Each number is 500 + 40 x the weight over its row's rms, rounded and kept within 0 to 999. Layers, rows and columns count from 0. Numbers have three digits each. The size before them is the row's rms in percent of the matrix's.

# layer 4 MLP up, 1024x256, rms 0.177, rows 148-353, columns 192-223
108:480498454457544507536452426486497493515527510476413498483451546509495493470473519566497518512512
106:535502461517587507551480406485478511473472555549558510440516444577510504429547527443482484495520
102:517534580526529481467473555466536415469474382459499566483540517504470503491505458521447544458456
101:580526461453487415468518531475484554441557559560524520461409499500535467513480485526494496427563
093:591563476558500491477489498508486472482506510514452565488454508447514550509498486500510493479459
106:531499510483514460550466599473518540561491540439443538496502489417490476551507532521475497471502
105:445450471505478469521570458480464509467512548490497563485472529523556491431501526489488483494455
102:426529548472474496497483450516481458507497440461479487446563494454473485606496547440523549502562
092:448505521535520435467384437557446433423558502470468516515484466538459646456487508514459534451492
109:534517466512470558504516517572567502431454446519454440493527478519564454511530483420491490600484
095:522464484585408555582495520425497464489423465466542502436545566547488428515517494437466561518514
104:542447465445424522509480480489488516466545478590508532493505459508521455464475481452510435527551
096:531475522584485505514526517516494576465472541505517597422482576462551467498484454478464522469536
103:468478529598458520554448451524540473582457559449515495519471514497474513529599460497551496484521
096:552529502580516508462531427570515477442493509507519458487532457471465504526557521496431426543493
097:517455443468470480467577457493499553490496462480483534580568432544491503526425502474543438443458
097:545509555539495430472491500487548452527526468481461496461454484567563482499543514507506497394398
095:501528510402492419554473499477446536418515474467528448487484573543570528500470524480461472511555
088:509519434533461555478444544582496534483511463480550548492526529430469453530477582531478556494527
098:498486503466520467473476535492467492439463402468494477464479514543483519511429495460471504533517
102:517569534534519492480526515484569455572505476550455523486455511460480480543497537516490502536516
099:536515507507520518491527478461574489498457540411523550481524504441486465568446459402516557521460
091:540505504533472487484485563548437520509500531546458488489521476512474500483544446565509487464500
102:472474510429521427500450530506471461453440446470519466615550542496511532605491544482542593452485
096:444454430531520487446455447449509528522500485497532580493500514480574524508569498427505520555519
091:493511435532578519517483547557482568510517511519495527444447566431496478512480433522464463538444
103:468506578598517505548517473505478519471500424545492543522473462499519426526470561533456456466558
100:557477550489506535537581447529593520538523516553506539495497557521505468481435501483442453481478
097:564487467432503459473465560495544524439447448500580539571463499450477564481470442447444550515486
099:462515491566511458502554414479474489529571547535441506517393523538493499470441501549488457483535
096:499451543479465527506522524563441505554542497494550437477496519502482496492458482480455524527581
101:531510513515508372497502545532504507470438502427507499500509534429506561535533477475482601442524
093:508484520416502567392569469491561485515479515528495548492558469487498539567460437511423482571462
105:503539501554462471490521459574448516540472471485448508481512571398537538528525538512502486513551
098:545434517475455488503477513479566527484456433503515491574433491515465438567503424515545490541491
108:472555476531544519561464474479482555487464472511544569533545539532474497513509471492504532486481
101:495509528479574490487444480478552444437490513521514473412570484465566478503526489486488531565507
105:475510533498488472541462491530496516486527439586488528471519538555583449534548462529477584489500
093:527514498497487439469533540485465518496464489496469541496531478488561535523568507499471560487557
093:396519457604487472463579495489550478420538496479482597535475509501526495481474511497480573494496
097:546488469494435476501485491557507494398505569532491540441524482519428445506467467499419540505524
099:431503506463553510465433457443551525515518534571541459414501531476435467524485567529505517505616
093:515427571426550473469508477549517479454527421458449551538451518483438508521540468550481526537472
100:546480521570417429527565498501472519506544529559452580498523397563442498552518450490533509513448
095:484519522509472560504490538517529529530455475451497496519518481517515448487465548457460466585526
087:500469497516519496430467516524509500493492562478445505524523493475512495414530508490522448438465
100:518489541450562493576449512507514469542529542529526513535476465489493543514535469475556529537473
092:488510475493504508460550507445557472455472483505525504574491532494464542526500596484514532512529
093:473488511469462507500567507496574535512528529544535505516543551424528556548489480481458462581612
097:454509474512482480498498490474516562468533501483458394559504486525406528445534485493473562578474
097:496562438553447514508553484462533456463535541519468550547547473515557466456540573515490486509463
095:470518511524536478454530529527487513526451576512571462458469491487509542532503509518583416435515
100:507499510563478503432430599507494473469552485524522507588471503453480481460480457507485524508452
104:501473481482556458494547518437468546478479476527497524467556517452509494452497558508517496472503
103:485470516522516499449527487465418502499385602513468493426382491471526528395499464535486496466552
110:475523458500513452480478490577471449507488513549497523455508385499535533507559537529489528515504
100:511456493547471475456501451513438477489425560472531491479510502560521512516480524531480578496526
100:436510507480543560480426497529412463548535550449417544466481471454516498530510519523525462475521
101:483473516428475522473486570485466489538462479425477513477464493470508511484453535546491478501515
101:456482500454485464439579498545545525509497533492505534548441535538479546457465494484472469499503
106:521501557532503453535536480497512526524474498524506535485424489431501458578474531464443445467409
109:475477533560525486462518535516542510422531548494452465489480555493430483510524438461541554490483
100:491449509449501539442454519544444488472479463541355463526492560513498579413540531501538527529477
092:487491422533538485561446484551492552468493517504482531527485533523540500546411415559445456516477
089:534577507505545517469492539551462555528525581496483539434504515571459529406468472535418507508513
100:492489505473467501525478460509499531514499489481501493525486496476494511519572467554472509468514
098:454512478513444533519528505475496503478446541498522532491530522455454558590490420483491526468449
096:460458534487469496552488539507465442487599480500509466495512472481414465482535531499459442490503
094:455516504494473452500476500459451477552494488492469463540500467498552491455517418487477489551500
100:507493524529502457497434528446503575516596485444500490541536466475478457501446554482491520563452
095:517523523497508544517494503478419421487521511489464527479562503497502509504497467476569522443539
110:544502436552570586471535528506516496507516456548423473550511453550509468523483512463557361475496
097:508546428409496506465515505486455528496511512437521515505534534519484466481487487475542418517483
098:470505563498473521476460450509532530512486519475436481498431478540514484515510530599505496492548
099:467517454506524454572430476474475497504411549517440482392484504529551453498505530463539583514501
099:534526475446524535512467536471416548487469474598546524513526485494490466593458479458471502466523
124:522558554463519464520457528455499483448488513510532476530560539511610498454544540481518537477514
102:549472524458438522528465568457504509482487520461487483512446524518518514503554512474443531552554
101:462535514557534508446507552527507502484456504556463525487466539506443514412518493460590498542493
097:528545505479478504528500468537485549579518516526468493464501465505465486489567586527454473566459
102:503561516539502489456457471534517511536506470536509543469535473500538439485476434570406496524486
098:494418601513514548496494501399573519393540525488478491527460427496550583542482440481493490420475
085:512468451432536537535514603541538525579539529503428468590524555493479569472520513501546477561515
091:470432494451541508475505477514464535538526509525473452471496445449541446574476509540565442404499
106:459536526504576507517519552457490553465537525448521518472429452535584494410498465513440516532541
096:495480468409507442471518469557554541510472449587543473548459506443526528506514488451417476519535
102:542510443455486465573553476492537477530474583466477497547472477549463487531530547524468528573498
097:550414496491550494468537483441530538479555577479530466573588513462502501528510404562505573521482
095:540511538493497534411488451496469461514509506535486537519481462545610528437545509470506500535560
099:605505521603589451501482485481483466469488522556471511588526486593464546468450506527460432462448
101:482521488456546495431478416483537438484550521540501507551531519463548531488463493538573405532481
101:452534476471509471474489483511517540504557480449456545530464496537524541479533501605535530529470
098:502470512513487457485489517489495477572546484504512530508539459530523488508480450483497524478543
095:538468511581442536484508492562415517519534472524476468437474476490478492519474465434517496497459
102:563434494459582492571599460505525486487519505507518502463464439530481507466554474534573522531483
100:519466460488542531517430531479601532482487475511510448487520522529504538529518442441539455525438
106:518516519455512548519464569517482491501481528476440473562474505549551547564585514565437496486498
102:509524407574448425534474459505455475567515416553482466497497474553482444580548423467531513520564
108:485530505540535506552443533519574495453481502478511461489470494442544572502491425530458537550516
096:554496560531554504566550459478541568504495446440555497475497470528460524426472470502475516470569
091:495459508487481525499448427489475493545531486467423440553470595506452483467513500528515506496512
098:564537481478473465498483491512550479492457442488475483559527449538526472559511422495484431499498
102:499513506450474483443581481519545498517491436514484477489486475479580568495496378512466479497484
095:550523499490438585430561557471487479487472516467560500478482528484490552466394491480478493583516
097:560490542483604505457527492454481551588451550499564475535491526503544451496503517442501518441533
096:465503456510542555507453497431510490586550482520551495450442515580512500486590478482529444520467
100:477490508512605548518527496464511441523544463473463479389582507530521568471541520529468470577486
090:534515496437561551486478476491550531519452465570474421535465544483559513495504490501530497464473
101:481549521488495558518396453486499499495501397500489475482474480455471510529396523513421479521537
097:506549502604467534462514556521447501518524448499483499476449461515538481538442529571489482588480
105:419454504560386504472545525512444509466534533522453572455508541473527534569573501547529441560465
095:490479424446552471481473533413540490475487454557515532498496469488463501409523493509506515517578
103:444519496527517514498514498448512561546484536519539553530442486508522555478513534429574556541480
096:437479465537520533433513435529502521447583494583486549529536483534559574524449485504550523544399
096:503494509544540489445491434577518571502562492503498548527438447533503455433519603525489479526486
105:492434419480501494556495500480484525487509523496542524494507494481532510520485487560488523441460
102:525448460514522479485528498494485481478495472515486505476486497493516504490461540511520494476438
096:520522542496485529488540485429486445510461488547460496577525496516511486454521441539532509500503
093:578533477504494530459471424450500457540515540475464566510488487455475452515444509511472522556549
105:520526544476444398542445526480552517594515522556476513452565541480450444472513446546480461511480
093:437455498475472501506504493456463482528563469542456463434483498509499456440509499528561490476468
105:488529513439471557489487536526444489463527434564482523491533552540419447535456596472454532521525
101:518441545527551477508481472490593474500597448495474509400488559495504487504555522500551491511507
094:456459536465421444519530523463457418535504540507509470491461524536544541524496487492444560490529
092:485474479549535470524507446480479476516495527526534480470474509487506497488455461499575563500439
101:463617458554529468563517532418553502475547468517458527508520497470503423523464513440434547488490
106:472607506509530561476481469487485478530471529523461416454477552486616532527517492502537527558487
098:494504538407490562490420461474527485546448481513465553500570513458608504533507462514451457457479
101:460509486471481449485518511491475565522502478509469478488511480549513482527521451559522553543544
096:511477484542478450504506511482480496551491506492488479486479513499474491492463477476527543512513
100:462389501462468484501531475547509417489550534515487504541532488479487489491560525457539465441454
107:510493449518478505512483485504468508522537420521533520510484538501505494489477451460466541510484
095:520508506494554582453444500533429494452552524459428514500499449522467498525497460498464471515477
096:471499552406504463530509552564506504470487515542466481439500487498524466480495459465521511490432
098:492592520566516552514414568478568438554435499463530578439528425507575541463523392432558509535490
106:505436446544516563479475485521485540472479589519494479530525453557411469456517453449516509516518
103:508483480520478535526516437466524449518543445494432547482486477488412457550518485560463550440521
097:557552555446520545569379530522510490488487543524541500413509532575516454473426543479524469529503
105:502560543516528472522507531415497518505472466509476400483585541477496489522480489483497480537554
095:431486490549442548517493554517475533508570548485543544461485532544515455495463520559466466549435
100:512510480516526487532530508462501496486447524506500600510468503546449529524522533471475513537470
105:476451490522458506465518485536500561532523450511537496567550567542484518454466522465430510510464
101:521519478453524429529452551462556518567522529474546486556498454442487499491520505502499492498493
095:552556538446577508447527505484508559511482406563491555451450520479478546532510519506510534493535
098:443500523531489505473463534510483451574460514484469482504546500452483451542618455489526541494551
101:519468509495507546587604483504489489500497601484463515368483448541550464494557487429507504537425
101:533529481460501503518515399521491496537430530529475509498480446550496551526448606510487560477484
103:541504481522446498563512515541464453523485489492469526474466475571461460489520522542492546540510
104:520492448510517488489483479488524499566528522544560535528500535519582578480469440469453403473428
101:479532440474521424462599566420529565504497473481531561472491484561458514461550520460503461491517
099:559496495533463493471518494485496472484509492483518489577493538474475566540480543485525513484499
100:468424511483609484495533571471518432532519498496538514435493482423494430570465516502451545551548
100:485443509534550551466441448494413468461472517505507450494461488500500499457520409510471511480508
104:466486554566506559478562536435458498537478496455474459430481491533460408563528523534525615526548
100:515500519502424483475487412541410472500564418514545457492488586480463482490453457477434463555535
103:522551531488592571482510424476462486457488427524472455437499496468510465491545482424468483461458
102:501543484496538481433495524553507538549528524489472491523523494569531499508519512470561455512512
105:433525517544516531540570442469502513488455506470420437483539535558516520484496571543458509509533
094:489529510512473470474525484465420473447516487529449540502474423541509464523478455492473556538462
108:521525535521512550591521449517483457458551448482448494528483552452543510536521564538499557478519
115:483476511469487503521502584467538502465465487493506459477484499463513527463533489569576488466477
102:554527548482581457460480541513471532502462464526446434548458523528489556511539502510503456488499
101:505507491465512510436575457517553559489524474560480449498454521523488563491400504526525479476456
096:531495539499491505484508492486526496511573468505499554458564450443498531509510506584503466450548
095:435501494486474501443426421494464485545440528513493553493447478505487486495514593484497537518503
097:488524524553548514389475460465421473494529473495568547447503504450529512407487447520486479487497
098:504440549498498492545490541501494573567506468480520506485518530504504554437453483501526436500501
101:527503508520504464558541511462612495527416463563471510482541515513530505428525524513516571444455
099:566516505522539371524556510404514436510392532455576519500505556478530489509470464470429460516450
095:569536523479489456573511479493450580484523553528497522493493466473549475447533478479488505509480
107:545494530493484556472481462507462491502494468492518478526531601539523531502530558446480562494474
111:497443429563517457456581457470493483543535488490460479486507489497472447598555502535469555596530
092:494456517432553512491526520491494499487483446509491456458466548453477517504462541540502515477470
095:555445524456507525467486532424496531530491479476485531523511436433517450550499500482526446546535
096:507469432512459527466443554501564501524427583421512500660523485523486451492445439493428510553485
099:472464509551528532471519492520547486547576447535490424522489536474534413446485517555460492462496
088:480514490506522465463580455471421506430461494509516543538457565500493468527512516527525513475510
105:460496530478493426439583513469409525526547508469461491511488553540480523570479495474491476560468
093:543436436488507456483555551491446524563536424555463480544483509472498483514498446566450529411543
116:524530459469497436508621530516505511507573486480519476476511472506473449459409515552494541569540
100:535605489531488453515510542501519496528459470497489540524447525474505456522512512526469458475488
105:529538541570507420565542521483482506557497526513462487534520500412529473556508473539535512496529
106:353510497503460458574424512463490496518508465485502517442539473491513509473501479526481567543509
100:525522449526535478463443532518526534536451483455509469518421559480423498573512467474524520506491
104:489527483516537523487431431521452498524458486535477516508473408494497554470510600474512435486463
105:491519525533547498524457546474463486501485429487520440429485544556539506450481473496486495614460
098:532456542527516521449500561501486492465494487513488427499527462508521455479493556435530469469512
103:408496521514454488521570455533498513460533462544479518521495434515506386523477513555483459543545
101:523502535511540510496534517517474530469521504541510448458471436510495469554519457504424537384506
099:469530469620481520480448507497445531472538526493508569523500403439546473491553498499426574520511
102:473496583480482503441493531475484464481545527512465404524497480420476551485448579506449486495476
109:499452580502536534516478491467506561533482448485435489476508505449527499433500549568485468535555
090:478489442583460562454475568557488517497463470467503519359468457521515488529501482436524531527441
100:446511488482570441461455465523501511576503491569512469488498599510504460463378454541581514503474
096:482481554452586469359533550488454482548542472496455466490529500514510519456455503520469539586568
118:492497511447572566460423557490541504492498472465457457553474506479474551498535451522554505488484
099:528569491532479528491507416454447559521458472462540523608520502526529537546478474501455509517526
106:479543555506509516537513531469494582478497524468485461479464509479476454476536530545520522494452
106:469474433472528468535497524507495497450410519468530560494504499470553432482536563505491479520484
095:524480473501489477481467524420530496483478493481492478538461503449471433488494546490511499433525
099:542506518499514494475542496528502503576472527524474532566485563489558468475523490500547435542516
105:548441531542466474518514482479461532507512493502514496452538494505534458542458607487506459528531
107:487432490545443519483567505525575448510468458522398504525513456486493530498490478432516505465526
100:539541504442544470444521532515489516416558551521500586484475516441447435475452495536489542551517
099:500517480532521457459527493546565532490532546513596489494492504574574438448567480440525574527502
096:484453429532546543426479496406494479474571542506476518470488427459486505450540449543549463554499
# layer 4 MLP down (transposed), 1024x256, rms 0.171, rows 148-352, columns 192-223
102:509460497467494483479523494524444526524440490455552459515469490519493518521521449529524540501450
101:467451457504546524540357547461448446522517485456517504511404490529538523575519457487578401484532
106:512511513527491483482475460536493488497491481488498482501476500550488485512491534490575422491478
085:430480508537458544549489509629494471494490507473476437469547521445451504475494513460439520567467
100:551561508499490496511518427412540504536473485439484443497552499499438551551543466476533499541528
096:472558525535543491549473464485531520463465473529531516534498469514435456510521494583536493488541
105:493501564505478512578451607509510445518442522504580478517512556483494449478434491492506460440512
098:606408535573472553457550435514533519501429502505512464521475480509566487540541485481523496493509
095:566481511494481496471476450500527427572501481483514538533529432539587512518451550464544483499542
104:531474510540485503490501470528489503427460558534546514639553461506407473513497532545521473525457
096:458488538487522496511493511484448528443406487522508491516457516431449458514512500531518476423559
107:470427463446577530498541500552530522528469549492484515480526550508454498441488443532465459511441
103:489462525547381507477493481425448447624519481454477463482486528491521477526530491469464557594505
101:497583505555501500557509483444506462486484488480472511482466411462504542573478554477518542465480
095:458421575452471590568454537500526469476486493436563532496508454431589530443455460558553482435565
094:447567516519479478527520511426502479489512548551500483519561542432491494503565442525458491520537
097:457524468571494530475457574464494560489575505504423477455503525498501527563460522376455461496449
103:492505497547550552498509513477514425528472404538522528526515450492405452495513477503542538467467
091:474506512546530492453520525539520491474487488513505463550554549513512519446463593557493516538518
091:499506442477533586497499452495515539503502577471517518474525484459504454548456469570504490422528
095:497489477514497493506451573485447543442515526476515473492470487490514542492454457530562504488567
113:522460494459448556464445537515519449488420534472554518472600536533512506479545510498559535471579
090:408518522504456429489518530529476464590453496522535537475574467552523563534523551490588443481434
101:449490458551478448468467439547526447547449484461518545493549454433516540553465600504515515426463
096:501579550569468506569528506415498500485545469475482537483523411508456491531469496545473487507536
103:585513513465531462509493497571529538479453495560516445471472547490484460430434514479536515451433
086:500548401501492474502530401523511506528558440495437550439460544507469539453481483494493560607491
098:465530485436449516509500486467501466522479534501524520475501463557477443620509467566526529454546
101:448546530507508519528509544397466467452465553479520464419502501529515413565437505545544519565541
098:513437508550470508469498452436485446511479497587480502481441490465468509466484453478510418494475
097:558518470494500500523553462525459437473447502483470497513539509503496438411488485526494496501449
096:487489451510481481459549437477457490506527470503528477406532526550542500471540542462488397474552
100:451505448522417439545487542513533455523495470427467523481502463562515569430522526469508432456493
097:506510512518473574523400478551473518566541504535506527518487506543535453490538504518471520500480
097:545457540501548516561517538503484477451487466503538520495607503447575529527447465440493504490509
106:484527478514485552574461465559498448524549563531502547500552504521525542519502476453526491564543
099:519546540572557470528495495528455472507502445500428477573465585434506465537469464443433523467456
101:506547516523498509464510487543569573542507537435506470526491488453497480475523551535569458586457
094:515467472539529529527552469496484486604522549407524420486557520476532518507501542529504507487527
091:603537499458518474551483505505533560518527536462563443535509500471465515543504446452471501467470
090:466486565505531534502482529453469460446512502495553475481556544490525551445577516466532417535495
114:467577503498486455531514453460421530469516445504518499548523533590447487493570504490488572485499
100:448526462520481487521425463501559526533469451467542469486463485481492447536540557575451523514537
093:488521526518523523562477530426545456577495537409518467452437530434580492507499469500516521537522
104:493485578521484514463563467512532534452521461558461489446432498572452486474489554554466390514461
093:488469451487476518519452523510482479516468455496437503512575497550534464536494510524542449507493
107:462484522534488512468500452534521484505491493425531497563600439519524453496445498460523482486504
095:468511490464488543553479513508586504450521565435551550465456413527472495476460461560554553568503
101:500461484399460462480533467543541505472462489550487529487473548468493497544471473514506553469487
090:589465428481449525487489525524482464579430520498469526440432560465506510588442471546490535429517
094:529513519472505601573510490482480494542493459435528500491443526465498451511489480534478447476519
097:491533519524533559512429532574522485494480413493435517530528462501529452442457467571431562530497
095:517535543491470473524464569420508518555442513496572523510487494531532468583554566449513527541575
103:516526511540482517487442526552478520447461469524425489551538520491498494512524537450460534462451
099:493552509556504459500488511560585544483478460499497495458517485481482539469477530445566457490538
106:477536486497511454578521473576548497525479487536421507498579568464484537443491553502508518609466
112:467544582509625479449517444471505490541543538593497540529469470608472457545513423547519496497568
100:521508498531483512504533483452537495514501438525557479509478470542458489491492467501550416568498
101:476527458539554503528454509477466560473519539494485544476535521476445481513515519572437460523508
101:545499509472459450527591480503585499449537535475501407522534516484580408475424594455512493448577
095:471444452484447549472497506442426573482480529511517458418560443546534518443513528592500548525496
105:498549485526520462470500560419561436442516471562477506543523476476515425508533499508601553438532
089:538516503568519496499495543483462495386463470468546582512572530510480476506400470453528533427495
094:521522523515506462498501562422506485512517488493563563537467514494520566570489542476514458438492
093:511525529513472520465497434472438460495444417538495478598491507505523467560498502500519468504519
097:496475516489524434489456530508481521457525533515483436509456496489569569519432457524565532475508
098:513515463498496506520507495546522454460542481432462524459495499509487544517431546522484475461573
098:442517503471479554460431498469509480565471507471470455549508437502521487503501538536514392492488
090:496507495533435467516508519473530527511592555439503496486517463596516485499575553441589504542472
113:487493509471504445524540484565415542523489464467480536515499504458401526486465485513499578514451
109:543454458545461565508478444515403485526479472434558496456481510469553452402472550532513522511553
102:497486529492460439526405541539547456540505542600499465505449560478474524476491523493479620504490
110:550507495515538449464531427492456493520421497510565518478496494478511492482458493533524501540501
094:501475501530518508523572454448439454540446503485520461468505502476507480520464506433499516524549
103:460484490528502559509567477449547519448450549531495549469520457490528563466524483490470429532560
101:523510449514559584568474513480507512520468463567557528459491517480491491513518448539524524513514
116:551465500519528520527587450533496510503437451559547483490522549531499514481526566434463578525552
095:496536483498468536470556442541511460471441489503473429464555513533414501443504429482525485442490
097:525574502447455506446506495464560494466451459504561489485439531482463573492526516522508486510499
105:473464502479514545498396487453488438505548563456466526510517446488456503482546505484463488508503
100:443524484501518546478552535434482452442579536510510546476527462522436450450517448490520511473489
105:521468508496518493505452569512480454529487560451484519555541552544524575538521464511478485447521
096:500459503493513529525528509477548495484479534454589499519449496481486531454571417456500492506483
094:533524514508456440537459442530505482590478458452538468480489455410480599454517473529453481491549
097:537516480512505466471580471479510452538506492486475491600535512525462499505434573533544411420495
097:475530525549480542514474469599481582472558462471458475486578560437452526471558439470515454477467
091:515483568486537487497512533547507489468442471481430501479511491494503589473458486456515500441524
099:516536591448561584504544445485499553435489488501483517458395489578412489502433584494487427500474
100:510536502496555537544524536517547553480486519520460511517493503532522459533497474507459472517506
100:590552451469415460486528442488453523512430508476481528515446519561514508533544513545530516519426
101:551487476459466478517563529495543483528453452520444486459570445519539372533593547488501471487480
096:547534415546516457464466458503541506584492521496524477462475578510495490487495414516479490461550
097:458496496511448540487546568479434555580530409469458474496490538498432528492517531529500526468516
091:449488555496497510516481446581490419540444460538463471514414505568498514528521516512564431517564
097:609483489515486544506476435470470537524490527479547438550506488522458468515560530448496572482540
100:474482479485445553482573502475588515520503490429490537472478433551498491545498526545553467512563
111:517500489482479514465533528513526596538556508577522437502484475559543476579433564511507524449421
100:500459434448554492503513484514466516477515479445409492522571521539446509501494515402497515451472
104:483468550500497538510459524486521541523537483555436483542430564518494486545487465499562470576507
097:489577512457467532566496459531506515516436516439498494511564488590540473431517495536484532602486
096:542534500530462465472427572498551455526520499512443515535522566477527491534487562487506480490477
088:421484500491542512471618455504543573490537517617452483477469531490451592553548541485519454546489
108:442482504513408503422514453494471490491453499513552507578535487480504503501547496461477481550467
082:485564531498441507500511514575522481502546424494495530484483453429474482504502591516487515446432
094:474569469492529499465434501539539514411558548537460510483485492473479421513511480542518475536444
094:524451527522471476510526495442538553453446516538487476515593467480448541547501471477485426486550
098:497537468419415504494575448472568532478486434596554488463490581496467446470504511484476464536514
094:505525483558572515518480454548530489423490518390477529574545484576529535468567548514497498548536
105:475510503512466524469533446486523505538511491582533506452548472533550485480549557515487535464427
092:539513520434467571504546504509537487545543437553549467541497416566479525504485480519499521460532
093:508537437471505509590480557472517587488528517487450508511523599519411448484442520518470572470534
093:510558515479460529495512557501449532441526498489501549504511465410461559515474524542472503462430
106:452549484507501477491531495466516483446553450522477491514557403464479534487533500518503473499572
101:456539514483590482518485456493535513428465546474621489510499480420475488476623483463526503454487
099:512454464512472500471612491548545468598460467577477523536480462550560484526424406558414557546501
091:444559602493489451407506436522524459512466509465433449528500545514436538521575503481548503471499
097:417486488550486460474548443451524468540532494464548458527521561497513500518532473475449505485486
103:402484476498544477502432540548467526488475460464436466498540555530551601513487524470531442470530
104:536542460522433462495513479535510537494494498549464535530458452428551525457489478466433455488480
105:467484499509597434514497530462478514509425504458533488537542479502506467540468515532584529508431
096:440511508558500540576467532514492445512525482505523455470507552430538593555525530435521465494529
117:488516514511520545532546514547461477519495490619483580540540436549463483464590549455495517540456
104:493497524565475506459532523479500486516507462531490456476556505478562538510552535465451486506468
085:571549466480552538493516483505491502431547466504485464477541511475489462435431541523543467546452
106:483479508548502482468463450548429435423515502516512577492463483491492562503462485469544537508540
093:563445428516506537493553420582417497436442503502553521478495490447450498534467444552483527415506
102:473468569542439554459530516487483535534480489532523518508547498551489491424511507461503481556454
095:545501562522527523529522532554458536425510522553507563483578471493538486497527516476593572493526
088:548565520510525513501496520533470466495458497516496492424507536435495565523549526519551537531432
097:544503492515511462417477494525445420531513408456549527531530417487412532575476538445565449495446
106:494578525515551461428474458531500464500458563456480464499468536430473492430477492552433494478514
105:491509462543437409524546461532484481514522451456502485498438449484486481441421536522544514413542
083:487463499556498456514495495526557499529489548515459547529480470489609638490420476497513547494474
090:521485421521492496514483444521472468553523460501472469485527558525523481490484450502392599507497
102:541477449557504566515509507488488508499481553516476554512474490518539458540450495476533524400423
105:490483536515503534535540476486432519443581489563561513488513505420516502490520489457529537456570
099:510531524452514551480498441485552506462517571480592552529518456549508466563525505488525421418506
098:519520535566553470452546486516531560510499476529495472411526511574533478550523500432451445573510
111:486446574488505537535491437495450536413522560493538514520492512587490521491545528472526525516519
093:505499551504446523532563499483452439584506467461538498491511518495505422515521498484499583461472
103:480450472576464446493503509530491476497515544509486452486547534444482511505484468422521517500483
092:542476482536504513525522514520514493508536519461522404589536607516492479495588478472531484504599
098:559487495586501456465495442506494497474518484559482481510546569502573491533553491467439538555474
111:481526468489438509497556522480467493541498445518535488453482447444568536587448465459551494524579
105:544586462463536518393504508571501505470469520521461466418479478415447487551512520494551484584506
096:434527496457492425504486459534528521528418453484493463472545456489460531571518420477504488471466
098:441501539491491492499506535534533469527493432512477518493598523521573457383600559537462517448514
107:440478557514504492470533548481518519487556474501517521526573564402447478481493497477480429509524
105:518508477522517537465460528487509450430455445477497534536478489494461456519472529461509446443495
094:538527538546491555461512409475515432511476444471561396567537575482465518482477502461486499539481
092:504479475536541522466519504443431444470521578428502496506444501519548538498527508489455487529503
104:479512544464421463509487532548495551486491480500531479486487529563523481508494561550504409474506
098:522499449522522459491471425534486478597495501526552456520511458528531528527444479529473425529513
103:489522511494452516534499510569503532521450463513507535526560444481544572500455510481563388475565
103:499486532526563503531421514455560473494536533523477579455539473419493516583545497457515526394535
088:486485529476563422475450456474529522505561561526455501511586543520521530473426573476513506542475
104:456465436502523526516555513545447478585492462535528516417488491481514499502554479487506527515505
102:551486549484489592476461541492473411571470478565498503520456506493517526528480484532534463495508
099:484519479481481528504559458479543488450453471475545445495491452458506558436480471517531428467445
097:563527517554535532468536471485444452543493484492465502481551497577503542458462539476472541428453
100:444489464514510452527472443457492486467505506546535477471430456524507504601472488517483540441591
099:486457541460534513516491425533533452484440529578532493603490520499522453466596476469524527481495
095:451456495570487484479509628491498414507453560524566533436458448468523421467576575550490507512524
104:508470501494570469483441498528426518520585520495482513529444518580525521459404410521510504475470
100:432513515492486511437534535520484452480552589533512505479446487482506584523477535501454604464510
096:535504551476487480550481539560546464497473513476482505508420476531431514565543490540448487502447
099:529496463439542584498472493550489467513524515499490523459543487434477477499494530586507472470503
103:536473526555486487462543444528512597496545504506540451468536494459495517525462449512535511491497
090:480495550442430563567445512489523539550514449518529486481537418513512515406470456465478565471530
103:540533535490549444438559448535509437528553547531496471565519461479490453461541505501441506475521
102:622515486524475445472465531500508577509448424532462460474471452570529468480540424519517493457541
100:501572515487501587502441552437491550484502559531562453418459483425492497467445547486493488453425
100:472526551529451466465528502520448455516441450505499440474493523483477575439537481544567441528549
089:510517501520532465469516499528583435530551487593498478424469567545502517512524499497499485518517
103:472525593491510496498465450539494501486493535518518523429489489479510493458445422429480513479554
096:505500494462513512477492443513451516508509548486487573471542416527479497527497534507541472542444
095:435507520533552538525518488628448492475470448445432548514506483518482369475533487482505497445531
100:526469525493456544504458551484502489465562524496492541440558436488562479496515478537491575482520
094:445551498501457419504546461480475442511562490442529444507484544471463416506517408440543499491453
102:483510485449467452553482473520523485527475472560529447403482497511546474450476539542581513494542
096:495386487509451559461531509534539511522452532462520500516516488466502528458494499463499470518497
101:419464500540517538470452504524586505533482543410482505484572537474476540566421480508492472549451
110:548509539448520518502422467495487512469429508508549450512473439525546503486481563490550514428491
115:531533493459450536535452579460502524496486462503453475536523540508490506495475459552456531494450
100:485532464507535431408481518495549454579481495504531505476460558516475573450451566449479534435420
108:518399486494432479455465436468550553499510502540528537567514480527469482521535588495511576426535
106:523519547520471544554464510426455502504558519354432522520513442443457462510479493505467535454490
094:510448541432548490460516517546389545549474480533508540542434435437449462439477531476560500470496
100:450508480503525441436473470480568446543453490508508538488447502493523477548515491429515508546538
097:464492485476498456465488472512515489536498456493535450565464479532503530450399539488491436508510
097:573476506521497465536495539561488470509569436457461494489397448506454491517545489542494466529443
097:570505461506503411529519438546507454474454564517518495488529493515494492522468448487457508468492
103:473531450543482456510550571559470500534460510531578506489502467478533503543503505593479488469435
099:527518447532560497546562517542443450468514515518545544490524471467412509410494452530565480483456
100:478495531524530500514491595486486512524556457558491489498479515529487504496476483483523458496464
117:507514502505551469502525549507581446489476484458447512512506483443524527515451483497613541530545
102:466447429534472531481440470518496406520440545593408532581514468487503504475543436426521497525504
117:571549504521578540457518514509468532529528468494471512476470463476519543440487571445541519514449
090:477516540464455493500482536541507557530510473524478486597471468508461524486513480520494436445479
087:493515441492556446473452502536495531532485523488578520557515413483572537395452478436522504477518
102:534493493443516542488511463512582535460468548459536543548479544532566509473504561523562523513511
107:536507514499488420518445481540485487500488488501565487532515446502528498487476577449479458514507
100:527472463475540556505402494530494424488536547501484460488481517522471531483549507488453530542456
093:453515468504376449533508499537477478546473470449483558440517540489477570486452396462517556485554
096:482457463483466487525526489481546509576507528537491477469528515506482514501415526498496507462468